Weights of a small GPT-style language model, trained from scratch on English Wikipedia.
Size: width 64, 2 heads of 32.
Each number is 500 + 25 x the weight over its row's rms, rounded and kept within 0 to 999. Layers, rows and columns count from 0. Numbers have three digits each. The size before them is the row's rms in percent of the matrix's.

# layer 4 attention query, 64x64, rms 0.125, rows 0-63, columns 0-63
095:481503475540479518490507537473496488472486460471520509511538502545485489545483493503502513526495488491506533520541460502466474520494501525479496473491475510488472472427502474528514494497523563
110:517501523523538453521475493509497516470482510498459498552501454472521499475506486487497465455524489460532485498519499525478505470550474530501507458548489519528508485476502463520518490528513526
115:535492515485508528454508525509508463503532472561526482476492515548485508497504512472465524503515465515479511497466513488518515475502524500510535556483521500473491533543481498466456492511492453
103:483505478483447503526493461500473502494499473486538486517498527525472468536473477506455508494518481501526478507529470545466503509487467500510499498507510544522480445466533495511472532514541546
090:527479483549523504515506527451487486519498491476497475493527503485481484483554548491502496470468467494544484449527470505525539481453481483516524512489458539451494507506503508514501490495481520
100:488521489517477474518465457479511502507458490487473504469504433504487496544499478529499532502473507516506539542499498507512504490506487530499509515503472515594505483503506492495525450504537510
084:493470502559469499475508534467521495494488488523472494495507516517494494530492507474548529533496511458485468474486463518453536535502479531485491558499491473488460540491505502521461509504534497
084:483524497462482524470483494465492511470495553521488528532509513496532486481507518435486511491497509565520517524544500530481491472507500527509503499535464485472524467495505446540506508486524512
109:495554524538505487517491471489474498478508501474471504509542486483508468510473446520486528507528503505535462483475513572479514473525496491543490500476470515537514478450508473494516495482525507
094:476497520538463505522492498514472452525496454472456500494473494510518533466505461495501542520477502462530536557497500513497456520531515484509538482498482496483481512494517477547464523515516502
098:507498490497528520525521487523470503533504466519538471522491497510527507510531489453493560492504471520457525490528561453503512466487503497487512508527468514505493512458496502503470495515443459
103:513536499529480490500507488521520504511470512480527476525523511526506515492492511505528471513515535522483511487454506507462522510514483446451507522502426515473462509513488554535497452468510510
096:536487515490492523444537463473481504512531486508514501525467521493461524526442531474502485520501483509540515482499506551495523525478547508445488509511499486498493502478513480504489552487510462
128:501461524463516550443526512503509452494518498505498483499478528500517513468489507486510537533504488500525507491499517459560513488475503479490502499512530508460446514544510519451514521495466479
116:487487533548514536462504492474473486480512543535503517505524519499522509487538505486537499498467459487449476499534521464486497506475537518456528505507524460482486500562508499475513492503493467
098:467520491492493518468504510485542523499536467549541485476477500509506500489439514512505462511544485470568547508490483495494468499505493515476510525467462503484484504527502496481515493515494552
104:472531501524490497488486544550506514475499465491506523506514504513477462504499477528509511491492513530507478476474476532462491491560482512512485493563518501533521490429472468498521498508498452
100:505516488523510522503536502503502473496504507528474505492465526479524506517493534485514510525421473560497513525497459493551491468473531517458494500516508473502499490486497505489521466527444539
081:514508499527474538498505470503498505523449498535532535472497538521474515492503449486470498540483534442480505496469518477480529492505524508501532506460518510499558462531475516478491482525500501
104:502499492509517439544486471502473519488452485486476436535536487475464504492479456510529479491548511478536494529526488497460515515539513484516498519491470514500511470502516525525506496504535520
092:472512474539525438487485517508509506503477502471514492530494506505573498488546545519467468463485523477515473500534487532497475503491479501501467517497508517537483465468499508523478454527509488
098:499521474470499496444520517485530540521478467530487525502524510475472519476508499480457512509506509521498519475458496510543517509453531470479516505487525497482491494484559535515529480541485454
084:502458480490505502467463509489527483449506491525486508511514491503504520467501542478491512530496487521513505506481507464499502483476441536487479549520492480516508474550562567509526492493506486
075:499500478498513504486489510526523514514507468499493435501504491531509502513505505500515514454513483548484525543471498440517454501486489488516507494472499511539503470517520473505514468492581547
107:475547525530460502542503481487508483490451492460479544524501486467520492527490443540516483481479505481476517507518502502467492504506461474507466465506475508526521520496532520510520485490546538
092:477524545541503482553487458505499512512473479485523497498562489496512537499507510512469497514508438463523464493479511471504497483502476531510510502434519495516498496504500499524470449528504519
112:476535537533528468496494467506488506491447503507492484505521504467506485521464445494515498500513501493490484505555497517483516475482463483483526484533516485521567496531520485507512460518562493
108:510555469519496465513498479470506536491482512495462517495494469499491468491480501523478462472495517474508552520519498502531508540542492525498541464548452511531528482517513481497463474513527491
132:482486478492494481528482456485496517511450485480510489498482484549497482508476472509499505486526540496516483549501508564483504501525487505466526495514504533553523454461529490498484459473547513
091:463486507525511517538474494471514497489490482507472492503502502465543515457489512532528551473532523472518536463477492485530481478461470481486493534534501537475539514517552495532480485503475497
084:482500503542512455487493464446533484484534486526537458528503528446472518473500522475492526493501530521495474525485484480520488507489495559512518488498458527505505451519513503512477511540501512
086:454472498523485545508510492523478497536494465498521510524488530537519521492512499519518510520454483479468443483470480494524510518532515513460474508473483523496515492528548497497559489513518454
112:503535514488508503506505503496482516499498462470515482491490496504509471559473460506509474511487484503533449517526483524527461489526464504518502522539489497545501478444525469503471450522555497
093:483511547475477513519491491475511500528514537477465483489516514496531543485521515450465447474462483467532486501559529492531500509463478465499498512540509472476499490528532498490501490509511528
101:523473478473468506462507520499499513484518540523529559499538505533509479487494532466501500474525505502478498496528521464486529521509558494488480524562517479451503511493451495489506495484463487
107:511471508488497500521500512531529499506486531508505525519513515484497522476534536483479486492500471523464471464491524481430504477435502455519524499486510491484489534500482538489518517487437453
114:453491515496474492473511498495504553497463483509491482519533521479492502531447473501537447502497518505524513537492457512462515508516467496460516495514458492506503464508550478522517465501542502
097:501488539466503507522479508499505495511509485512504539484527483497517506468463517531501526493511519525456510499474520446520516492469526514461487528464471486488549470486506560487552517540468476
097:482534531507502464490456467489494521473508498518535504497459497480483537483488482507507485532508495491538482527508524510508504509480455504494507477473478509556508480553479535493557441533507491
082:502534510521472472489524490534467505428463490469460543530509484441500498472471476509508512510485502528470530477479475506508518481492486499508556512507468525513471543519504486485520489498522511
095:466471563507522553474511475473557496483521482507472522494518526486523494473496515491495515484445506516511456506518511466534505492493513525475498503472500482495557477517496540476526489489512463
104:492448482496500521470514525487466515504486536499484504498518501481445495493487509491489534522514459514512525447509533513467504462484580491525486502505550502505461536504453506490493514519499496
109:517508504569524506516444456436510511530521521521478505494488515481497499498545479501516505449493511495512515509491518528490459517509479482506497456493484524542491456554512487507499491481525497
105:503504534521500490506493499475480535521463493493482502490497492485449446542463472521495491532510533499506478521511507516493455490526461499520477490467456537510468471528508499542514503497538561
083:525491520495529486525503470524466539474547473483492518524527509467506510495493472529532501525483462494509551487490477478524475489549466496505489488519509555512536480495506448470456475514487509
124:478514513495482473514476509517472520490471452512494465531495495477504514562504471520505473492490514528534512533479469539474484489545474480524552476510478497534529484474504493511523479464549525
078:517506522506476512536507519474482489480501518463463542507478531500479519487441539464479457482509526500528488498510499569445501503505505547468505476465493510507514501475534502482504500491504541
113:478466496484515492516486539530504488536516504471507496483481552529516457524483488524508489504501469511477465488498546568492519485557523508463489496534527496504530501470478478470502478503483454
121:523470515495493542505507517506471473492514526497507522508511493475524506472543513525502483523510457477442489449488538488508515476449555481508510517502511487502510541508436538492504505507465475
097:523511503502501504483523471480529492507497564518504561492501515493497516473521544475521478526497502499477509476479498500513521531438556467496511515490472504452487477496476522482550503452477499
098:507548500489539500512481492513528490488525518453524466497435501526464475495503509522552490494513471500521482501505502553525490465557482518509488444522453480516497496506500513524508502494519523
104:535495507489491515491520479494534522492506524519498489525466481507511511495471422507531487493470495498478495528519478518528477525502465476471512477527405503537490460517526491534499505498500485
101:527537522495512500542497466480501495508470514520460510481512503502490538456493526481486528478469520459457513480508539483476493498521566543512478478476536474489503508498489537469514492517465464
089:487508481476493533459491539497505497513511518527493499459565534496495525504457498520475480503498522509476491516523549452500481465485561495460512533485469516493507531533496505486527499475462480
079:483515503507493515458524485520526554496508531479544483465481488492471523500479521495493540484498475459507549434490492504533484529478470503514516488519525533494479479487556480494499512537531483
083:486512459525474475463497496509529523505471533462545521475499471499517525458498467502484489551543525507455491517488521514449465494514535522501520508512548515514474499476514499485523488489544505
084:476546501534516500567473456510513510534522510481478516489498481499491469502491474488525498512465455509519505508549482533477522545530514490486513468465513453515461515493518482472472487519499523
098:543506529481482504535497460522486501488472522480497500494527463499499481547540467520513502519475517518498503494511465499465456493603496482528518469521492473502493484489506468518515510516505520
087:513509468503441475497499501485548478484493446521477538531466483481482467481533510467478521491480513547542514517482492482532489499554481541505504505544496509515496524498467490489539506517514511
128:479519511512464502514471467491470520565477478463493506492484494462478478509519474512512494443488524490527508534493507542491488536552457517497499493535479492541510482518511472523517517471542510
109:544441504524503515514491517496541499473520556489515527465517510472523535470526529498474493499488470515537443444497518474483504521475520506511516516477503495517480523534497519465484497516463501
095:492517495506532477513504495513524455544478524502521512464522475514544500504519474523494507526477482481452457450470562484513507499436506520505501542456508518470492504506499511485525501515483487
084:529534530513489534492466476497452482493491507535513520508492511523508503543485481481506491476497441515515492531498478471517452503490503491498489532479514485567463477506501507487457459536537531
099:506538524507499460510487488474522537554493484494538508509475502494472452512515483530510514503480461508526537486507457531506447505540465505512469462505459494495524480488518508535518466499518534
# layer 4 attention key, 64x64, rms 0.0984, rows 0-63, columns 0-63
094:487520475475485525476510517531477498476520495482486501451509528494508459485483508476485472508510475503506500460476468574481495501529548474493518525557531517493470503458477479503529534517531493
099:527496503494478489500502528527479484489528504451512517484471519529453513547501511496484487516526512536494489523480495541491495489553494497521477503529527499574462488456441497491486503468510478
101:503469502523513497525495479482504525497489523488505518510503517487529550487493507497532479478457496447505503485515516448498486526443495528497515499443455499438532484554536526508509498490483497
103:501524466467491488502521555557525488452492502496503525483508500542504452493498503525499485498487464520516476526488490530518498473515532484488478500546528512520462528438449495490518503493495472
113:516528481546515501511486493463494522489527508456444510481479469464483461495511488508507493496512513444554443523500511516519466535534494494509515462507458508491497517481538486503488491503509542
097:511499487448476470494479531560508495501513454475502511505495507525486483562495469506482515519502528519493490489521468521472500480534509477503494477541553507536501508435476494507523536510523482
104:478520490499504487519476535466482495485516526493457496511524471496516513459464520497499482518488519483508545506506509534473454504490506526513538531509528508449461475486539439534480542530494493
095:530478510489499493460535519481491502484514502485492479514528509560492465517454557462487473466504505530513514493541437532516509531533486498486457497518485466504505469467482520520494479492517500
095:530495485470497471507509547518457484457500467498497513492497488496462487549539511518497509544498496487499495502493498527508494490532520484489487506524562464537475504433463505476535504511499453
099:479527490461525516498451520511468469506506502494505517515506544538473436510501513477535486506516483498501537516483510524473501502512483527511516515479545498497487547450441506479526504486550497
104:510484516504527529511483528486497499495455505487495522476505496476532521483486510512509480489482522477477476496527525532496510541469482459487510498437476503468531519587515522457474484459495497
108:445530488483514493502532532502510506451472461478498470471503522483516468508472490513517534526545571494493522503487527508445506511499489537499512521496499510517481501450537462493495509478505481
100:483511502552498481496527537464523484503479529532465498468526503514520507474498548497496472515508483501497512466523501452523454521428459475482483516487486521453491494536509522516524509504487517
097:504492522550553486501488465451506512523498517540508510478525507478524515474519493509494498495475484470507513483490524453525502537479504518493492503450452513448526483569531514517500482480512511
098:496490532546492529516486481447494520489462538521474479499539474513500537463473469481504500488481490461504498467522485506494496526475466531501520503467469484497529466562522489538483486511530525
109:496550500477487458461515491501501511499483484512525525485482541470522532495488515484526464478502498537525531500450494464536514505485480508483511516508439514494485455518541487504540521532543480
106:544456521463480501479511529534508481490528476484524491494471488504489511496500519498519505559516507511478484464483485516525532475512555503506533541482543475509465513491442481491532527489464482
105:502500492518552500456497464445513513509508556510499490494509476480512516489488507502514506499508475492468454449545470485499514516447487484511500482487476508471516533553552496514477518496538505
099:443512528507493487512495526510482497477497515479471487524547495481490533476489465505529506479482474457440508521524496457469502460500505499489515531472467502499533512535537550486544498528511499
096:486532476464469494517509523534477468463504464491524507503502505545477474547499499506491481548518536524484480530475529529482483501528502489491498508539528534551472511436485483486508475518511491
104:508525495471490508517498509532511498485536515473510501473462463503473458535459486484491542479504502550522481510487491508516513510518514480521520543530538508558521476448470471483473526463495497
106:460516477523531491490521500448525508529497494493491492494483481497506538531453513528510495505499455528518502493506459478483484504459509499467514530440469500464525484532532539503500495499476561
099:507489519502499472481488479462533520507510495508531477481496509511504494525442516534508497457478513485505532520513453519494471509488519526521489469478468518516529434526524442526482505535496548
101:521483454450500524505486463533519509484497438498491505529464531510513490512441491505486477499483520544518482507494513495498489485513520527506458500540512502534531493440472467483512525502529478
097:461492492470498486486487523533486495492476469490510481486509499493480464521502469517507509524539494512499513531495502542487514476546506499491501508552560495558475515438442495522485515517514462
094:512499482486466485522484509529472467478483492490487531500493497497495475533486449493546511503491461501534510549496509558477498461513505488524509494479529516575511488455520484472533525493521477
107:466472491469472481480512538520498489487468498480498474528513468540479494544492471517480470528494517498493479524512518529499476495542504484490517530508532506575484502438470498514501518470530470
095:479506505461457486465486539507510488485495473480508513511449503537476492550532494481501511483523533547496471506511481513470493473547479487493506516536510515530481513418464496517520504493502503
101:489527496447472481491509547541540477464511492501497497499512514519468497534485483501481504529482524531485508521501489522482503495527513478495480502550536507526496522427444483465533510480501468
112:506546497512491488493457479499501495481496467504535484522477447436482489533484509515523478525500524494535549566496465523505502531521481470493494503469477512543477505488478480502499521470526516
099:524516450502473491533472509482518473471515469503461484515463487533518479558515520527517476453478490513502520481522465490511510503511486489538499520539456505522487480502520455484482476515541537
098:502515533546474496483462491490509523479466527510465498489522478498530518458427476534564528538517490486475524502498490466525487494470517505478512504473529506483505478497524502463480483499524530
098:530489483460468466479514542530499467471522488512504518475474522499478455519507511494484492531522488552497470493517502531504536469540538471499464504525531498536486489440459501481506507486495483
110:510483496526510476477504467446537490474457511526486503508513515520488473501479465523502495476503515530520544495485497539507521518569479549503471447503476510522505461501512475508469501509528538
092:510484564514517514496514471490511492521518508535515465508488496476522532475489522501497486494478504450514517454498482504514502508470457509492483479467462527443513506584539517501487498515499522
098:509494495551503513536475457484500526529487525516520489516504468468498526474504497534543490491486518474482501482494501471529479537467492530488508451449469499483510476561536536504480469507479521
098:505497482469478506482508540505495475490506430501516485514480529520501486528495510512474492529516510531489545526493459525497484484528529472486501504535498518544451493423474479485525524513503532
091:517498499512495526468473494499475514549467497508484473504514506463518532497490480496494491515489505458490502523509495445521516514470464475478524522485472518479520487568558509522475440503540517
105:488504490459502470516487542536520478484494462455535499492510507470519512562487487507482513474525514517493491512499483485513482493537494484514506501473524502595486472457517461502506488480528490
090:478526463498498509495493525468530494458519494502533499462457514531512498550528533498509516533518484476500494523460473486509506490490505490484502527473536497516520473408480526527500525490469497
098:482500526503508488498502518462470475521509519538470506506514493509558463495498476502493485476507525498513522536512499462495494540543473486486528531464443512494508483534565513510475453522515528
107:517495511537534499525514464492507509517518513482508508462528497536543508473507521516485494511459471472498476453516502464535478497441499523503499506479460467452536465544510483494509499501470538
102:487519496481468503515472496543487491445521471469487478524500456517490471531498490494512486488478508510508475514519500525466492510546473517535525503528498479567508495428469490482493504501529459
096:524527470478490487518491511549496489495511464473506505477500495513491457528517498497485488516513499485528530507483485541507514470515519472499508539553549480555502514416465468491520502518510499
092:510486459501466494463498496540515446471514498494509488462490470514512504489533509453496551507505470530483438535459489506491517483521516477502510520489496517537487505469452533500530535479514498
090:485502466461467505494518535548481503451508467499545492485492506524495482511488507509506499511515517546489503513482485493495517480543536491480495504540549484543473496425461492492523511503477469
093:516492467499469478494514505510517478438497505504459496487486528500459487549534529501499484518468499494519532513495470518513489525499495488539533458529517503508489470483478459541537453551480496
116:555454527468508528485517517525538485509506518517504513521509507504503478476520498471456493506485493529469503470532477457522529531478513486527514499465510458477493502563496534457532484512468494
097:516505510547520507525471455480506532508506524521482492492523506498536507463508502498512505498483500477478490470492511440512505505462489522507484503440490490476526482590559529516490509500503507
085:496513513548515493503487483456517512532499507513500493511495497490487506489453518513523463485494513443522494501512480489492475514466437510492514501461466495497504484589553498519489500540501525
096:529486471457501480517507518530520506492510504476480534523460512521481485520512488484484519511507515516475460503502510485510478488553482515534501546536591511535481515476463500473497500510489461
108:474527503462475495497476504511489485512507452514498480503456519526443435542479522512466517527515514538523510526486473506501481492515498524522485502521518526543487536444512527483506508509539504
107:468450508521508535517491450467523478493521522516484492476521492499506527528520471527502502477510480455505492508546525462485509502467473524516544484521476502481531473570527484522487471495517512
089:507502536523540509506495476475476503539484481499482482501477509482526522461464483511492466456500511488487519483499473457502533518447477502503506520468474506453518466530527513507541467541531540
103:504524512509556504484511501486531496503504544499488543524477507498484484516465499515528507536502424528544461540484502489535473517501487486489490498496460523495465453486475470497484519459516513
110:509461540480559520518486505537520504556527470526475482483512537507495536531459529505549495504511451489503500474502511534499500503493487473522507508493508467482511445490484479495533503480461495
098:526459510488504496493495520495511466487483514503496501513509483542504508524547487501481517511500496474486454526537496538468478474497487549528467451556532441538489469452498499505515504512497485
094:491470448476488514496500504534499469491537472530502490492492472545474485488509499490502492534519478501508481481474510510503506439510509538490515497576561484542507517453474519496512495476497478
100:461509496470523509493523527521493484505566513448515495476490491512488500506517509488459494509509562509510490492498517529510501505540479529454541503474528509464496512477495497532456495482477434
094:505514497459480502496480536539537493449539478486498480529514501549487464533503486488492503519510527520493507522499491534492528478533495503499502490556539505528483498423447476486501497491503492
099:513519501547523494518497469473483516522521519515505490510501482470511514459508479481514490485478477470520501506519523490538467515501476538522505445436471497492545455543558512512517471506509510
098:502480511553539532518464489486508552533466543526477536503507484462489501497487475479507494465516486485507510501537515485503513497459484480479492504464481475502547467556547525493495506491514527
099:516472519474454472505485536506470508475519470504499485453499493469526475471503495547483513525500485530502466493534511518511521500521476478516464489538510504549528482461489474529538531485532454
100:494513468478490501497507522577521487487499481466489489489466486526477456530505467499499492542520526521509458524489495515506496479535493473497501498553554478537480507447493475470491533497507486
# layer 4 attention value, 64x64, rms 0.11, rows 0-42, columns 0-63
109:512495498506467480468474518513492512489506503501525432545471486464487492484549516515514517528461525457537525501530491515491493546514539497474479509522490470481532525494490519516483440498491471
096:467514524527557527482528512496511521487469477510474510521475473495457512469497437491455524485471477485497508478492522500519511499520499453490552482500530544518491511507491518501470494559513501
109:470539478509473520499473480473527476476525507515493486466495518486505534529510480455519518467543549517453469530491513480519480506489503460491500526494511458534530471496522512493546546520521495
097:530460507490499537476493542470520524510510482489498492501450480453476495530466529469492554486510532497532490543509460520462483535542498478448498498493495470510510511535510503473499523507505511
107:476530533536527533508522484472447499459479478472479538528515516553488523521490504521504478474453510520516490491461518470541512455502477462520516520480505526500505498498485484463538509510498477
097:483488529503497507520508465531486451531513468484474521491507503520547501498555463470516543469486530531484498544474506508495541495467467499476542482532519468493498508542485488530476485492473499
104:490520503493472464517508513497514504528510494521512469502566508502501497469528497508425527518537483528489489472459496531500490555465522488495455495526506488494531463491517455535479471503498507
109:510476498468490513512493510537521482529495473520497469506504494462533454465531498497507494510519493524500482487516460562443506519432523514490518474510479486477510490505520559525463492519477499
100:467525463468453520513491501513553505522524515510503476460519509467508562492502493484514511476543526504489487524504501461518484545517519487472482493465511449538527461473508496496495537493515514
104:533520494494491476504466455502513486495507496454537509474514523504503502524474551524549458524487541518503501462531515492493517468502517516562463523461487481480501496481501475498543495457491493
099:483487468491458514502496473466503492508550516513510491448486502468502498523530492475494506507534518518491464530503512513486485542499510568484495509530520437519512450492551474500519505460492502
106:536502536530547517491507490495483501516506471482511535485524498532474472495452490515512488478427490490519539511498533512538505455532479495507543528484501539503454489513496491484531516473517474
091:498562493501539502495496486533501487509513497462544536474510470523502442519509514500522487488482488466466535517517510478522506474478511479503507487484500537457496566476463515495460492496476536
103:549473454494470541470498516483486499469478522490492497519453443484514477486504523492499545485518468487505478569498500507492495517492493493480529475513498480541498498542510538501488526508540464
105:542476502458499490501495504504517494526485526506454478509451550508534462471472523507533479499502520481514517514505444481457483496486488484539506494509485498495490518521512497488487498541535423
099:495481467482466541481490508500524501518521540516518457486487474486506492477514498464514557500563511485464467554512490489507484540471504498471499503507511460533510484492514499533456503458525491
116:513520532490496458529490495500493517508487471504542473526531488493493540491483526528501468530451547507528499429506511507506512466508534507527467525461504498469487506498466458487504465469484515
102:531532542478523458535499490505528498487468513451522510499523497538527499511442530525499484471476523512507526491477490492508495437487482464533502532489497532451487524529487472487505493508491470
100:438541500494521518525491530492469508450493511502488510486519477516527508501509518514505491502518458528487465456457500481552462501507491496530532495485501498499510479464494463511524545537487552
111:550489497506451457502496476556554505502519519480509503505471539487513538523453535527523461491529525472503458491522498519453530492517488505508472513478473478480473497500499496476487495479507521
097:476498468494470539502485520510480507487509542510475500469479500482515490479523498478517528498559466533499442550501481495485495530478503533492527483558498478530467463520523526517463516514528497
099:484486518562507467447517475494529490490510523494479504530500522527480506513497444523502457508475522459503547490489520485492525476528482451471514528472503540532482535494501506479503470503524478
106:501499465519482550489489485530512508510518498497483534470460508504527458492508486480526515491519502492463462541523474476468505520447468517486509492567498474537463476528524531494469507503510469
106:494485526508502444498507534506460514502486474501535492514545504505491494460507512532448486524457486513534525425479499532510497492507517533499491502501507527475533501503471475531478438502498508
108:517496487470503505492506533532542519519528499531493466485479490463511477456509516524483451500527496515484475475512496543413507510477524529499467491469491495483512500488513533496466487471492546
116:515505466508465524494491477491492461490512514485497524482482517481520469539528485454511521484551488473472468559516495476466514520463506489495479514560516465525497486511550543500485491491517483
113:496495548488525460515511527503501525516474491509514500536519501513492529458488509527452474534443505471529525447475504525524498505524513534511472491484510523466500517507451460510489459465504502
106:516529496470516511540490520504520567474518469529502507499501477485510530491469551490507476487491533507516443494495508500524504516529505522484492516460491483498488443514482510466524549440499507
093:486518478440510538498488493511542506534517492525498508444511473487491477478528502484501570500529472516480481507508483520511487556459507516507514462494535490487525486486499497528452521525482528
097:508472480472517504478487540529519478540517505516530467493500499462522515491508476468476482488538537504493496508522503533432477521490518552468482479490473481522561491492538536500518492475515502
093:525497512485515487482490518514555538553507473518505485513492481455450521489502527518456465528462507490537492469498494524465495530535535535468487498486509513493479486519482492487452470468518513
089:509513526547520476485503498514522497501493488456490510539528519547520512503481476524513462532476524461496521481496530503486537449516480458531467521470477560482454533491496487491502492478489507
096:503510498552516478497505491480494509500550496466477483504513535488534544531495512504499520486485529499483511466489513483530505516497491496497475564497512573487514535451471444475480474488499486
100:507471516458503489535521492531482493524459523504491498525558513491487493489505495533457515517496468453539468489539483542486516477467501499548483492471484555465529515482488491495487490507499462
105:485487509503476500520513506525495500473502506475477508498547460545483520476529539515460453489473475442518511492547511535464507470498484555499494562497498523471503501505494467501513516520500480
094:483498485487541507530487501553468526570506527524537540495508478500497527528463508461496480507485474541491485446490489531528490471482500503517476520511501492476525490502484460514463478471504531
088:487546495455493506526507513487510503524480521547491537562464524489464537467462477506481505495488496538507539494488475507478462516496533516501492446454492501505507499501497512504523452492505464
101:500536494460493512522471494479510525503489501516520524494465505537502540497471515464500486482529488556524540490494492505532444497497460536473467504553471476516474518523494441525513496506506508
100:484464497545509515508520485535487490469455486470474465484503519477467499485510471554516523498491520463514473515530502493503541464495496460550542553487528497504472525502530470482493485487489499
091:483498516491520524519518540531521494461486531504502518525508470544502455476512519508474483519490524482512483519514459535437532493457473499481518474477472512498512475527455549519465491524493512
094:497477506516537481502527500489508478475535462450526486503502472501524470487501534523477510528485495511552470513499483503528528491445487466512537517518498503459557513468497505514483526542462523
086:508465521494535501542488504524486456545452525500498511489506477500488493504524506500509522510479535534465455504487474551490463519509473471545518475477507488496515527548482450517500507464514515
083:527470509548533505513448499512453505548490506509506524495528489483466508556510494479509476492468497483488485497471542500509473516535504489478521535534542459521499468532502488500522482449499489
# layer 4 attention output (transposed), 64x64, rms 0.122, rows 0-42, columns 0-63
121:522431542520486529457476482525498523500533502505486494485578478566510513490491478491504485487473468489508490492503486517468481483457537477494500497511509523521531463488477507527506515488503515
097:498530445485484537533478523476526553473489479488514469494521502493483513462483566470508481518535523539488490473456474460538507490481508487546519509507505484493494502502484479532524498515522487
108:512496524553510499465524516487494467488525510502522503478426536481470522497518472459519492528478468486522490504450533516488518537527488484495460517527514476506453514509486527477512506539491482
088:526489494589514534478535498486487495462535460513492479513477509508480485458539499509504479472513459499543487480518484544469488510483527451473515507469517502498507508477503506494501526515491537
087:497502441442490472531488538496506498519504489551554497528490529456497522539477512501484485529517514553508536504473462468532504506488502496505505504508455483483475500514521506480483477478535490
092:477570502470497502486481508466471522526483497488494466440490500517494504509482500524522474492527538478516521526501475503455524547518515498461513519499464529496498482526478527485527537504518446
098:492488519534474502519471485494513490501496493477453468488547478534514478464540480497503517501476469480485509513494531514513548522501498525514448491507527528508509555510505529515488486480480419
101:485515535510482513492457446509495530477458495471442502488512472556481514494532501528521520472489502471509452504535505546467503501504480518522538479493505535511497484518461515497539518508497478
089:504472538572531526474514530485497457497530518485483497471439516494505501493525479458505517495489439452499511524491528499498529514522473484497479525518542479484485508490471506499491499534510478
116:491464524453508465489520474512514455540505493494508539532479498496541533575478457500499485480455501494523526543529519515509466501510485531495476492499489468512512482496517497495484485482479541
088:501510549560531522467509484499460449525529513478474509485480516490493476506542427484539495500487469477516473523482502522476510512504505472468477505512502513509503555513500508484503491539475493
090:520531427450511491499524527503521504529534463517523518500481497471497496529469519481473505482501559559500506509509467465528506504480517514496550496496477476506493509485516469483502463473499528
091:498513503487515482504518506478534490482481494505509490481522460509508499551438530561481487494508542494487506512477509477520462504517482541486525521504483514543452428500514467510500504476531522
101:543492476542455542453517526522503494474495518505499528502471504509490493445501508508486502520525494470498464474489479518451482502489532457492536519474522525530480517503504497451526523549484501
110:523475500482456467503474483513483546495507504500501531522473541483499546454531502553459530475486524460533472499535546506479501502481513506496530495499513512482494481471474500466494526504472542
086:524500536579504535434499505496503477480526524487474506457472488515483480456519484480494510526498487445498484531477515531480499507516494475482511524503548528516505514505479504481483525523477471
132:480460516463496479521501494511511501531513473491485515540530493530542512539462499485494474455471479538505553510530490515511477480503497533534481481519478472494551487496494506530466483440504493
101:481509474436476439532516515494538493505487472530507519533510514490520505522455538547446496457502525519534521500529531498517489543507502525514478508498476493495493491469491502482477506461500508
089:535477511508515498543519504549485459475474517526529485544471497454506496536484514505520513528519479498487490508457511459509515508503456536547474504495498480489485521534512481491477486484504432
131:459464511484537464486513481476504481532475505484517539506498498490547519484504489511482495479487468476523495508599516537530475474542506482485485481483485483513517492463485512507502522499507546
090:535509537542497523467498494511463458485488539490487502502465491495481478445521488501515515538498502442504455496497511491469514493519505471508538523499510525492479557530482499472503531547475476
083:467515453459537496495472524480534537515506503512555506474529534491501529472485502474484498532488532543484498480503462472554513485490534478481469489520512486490483460475492493507520486475513542
107:515540522507494516447490493473457495504491530481506527477473498510478494469522505508494491526499536453546450511503500490483514500524498475466547515490501528514429527514483510469491527547498521
104:507483500464487497539468499523516528518511502498470480528578461535519471506494508496482490473483504538468522483533488496516510492458499541538471485496481504491539506520507489536501478443487469
093:471483519538543509516465465502538511473460508469447519518511479541514499473560497519516511462480490487492468526549511546495476452516473516507503479504486508516500479496466507524507492512487503
118:482515527526490508445502499481486474511485518478493501465483518506466505477513465502498495549480511453524470486481523510490490524514520474439515503515496527530446534519509529467515534557496526
114:490474506467490501542467519514513540509516492488479485514560478504540483506500540501484489451509510543474546494530495487510499478485509522519489478507482490486561492478503494540461478440491482
099:525457524535505512508528516514494462469512503500502523538449493482519465525516505463501494450507455531529511525549488514491497489542490496492531495516477452505508526482485520479449459502514488
082:526519526559481529510499482473485497461495495458459470487486464501491495506510498522524523475511488441507482546464516510471499520521458522518524527488546514524489511512493485531510500531493446
085:490489513554534512450491488500510495461521533453439505472490508543478491503586499490525509467487493501482478478523532546485509504484506484492478485498515501490510490505473520487516512520469518
086:497449504538516530512497488487514517494517474439463492515537501527539462479541517485505490448474487519501496502555466519492501463508536511522520490507499484503531516466483483545484483475484525
076:462509460422537477500497494487536522517476484506556510488528493495521539496465517511483503504499552540499533489517488480557483486520510518479483467504484493498515458480508507508482494465512518
103:505479473530546454522486498505492482504551508496545483471506509433480539497510478494500485494491481505512490506509480502541505500515518480479447509534504538510502502489536489506418499483523517
106:480464491470454488517454468539480496501497507502483519508538495511463533509472494537465556445520501483459505556511497516531508489488498484519527476485502509523537512497503536490483480480535497
110:463457504516534475462509517561491494510490492474493511511522518532468484510483437524445507485497462500503480531497475506520512466481533493502502470496494491553540536490507521481497492536499525
095:519463501546531483536506460527459473489511512497475529543490470533487468530532488478511493479504496513492506515498497538511490528496472525516513443470539464487537511514478480505446514472510502
091:459491517486496496569463472459467510477488518507465493505519500480503524487552506517538511486501477501473522522494550488453524488511492502530532523495519439486509509505447533488505502516489498
088:509491522529541500499543484495464462486521517495455538513492507489494462483545507514528480523503475465510511462489535517447517492501514527495483486497521474471501550518495506445485529527457507
095:470513463440471499483486526534542496532507477532499506504486510512484555482455474486483492499533520509502507565485451488542496494504482477476525534509494522496524516495530462501486497475517481
103:463501532489498515490485529516513510452441495485489497527517492544500470487507517559453531510518497484481455513514495485519518496509476480545517502451485506531501484518457557504501521499498470
090:488518498488482501490464480532525479503533497503520499493486507484519477514470505529472468495527484477521438513520505538545469524468473494527447502471488559535500498503524492534509481511540455
085:513504514476497507511522438545468472485464471519503516511492472526530529500515516536483503474521543504480499516480465532460508527507489535531522501487517485507562480499501495503475502456452469
098:520473509533490497481545501520456485520506468484515462527514495519503471523507511433486473474486530555506517514473456505465506555517526518481531505511514477461539508501503466503492506476481503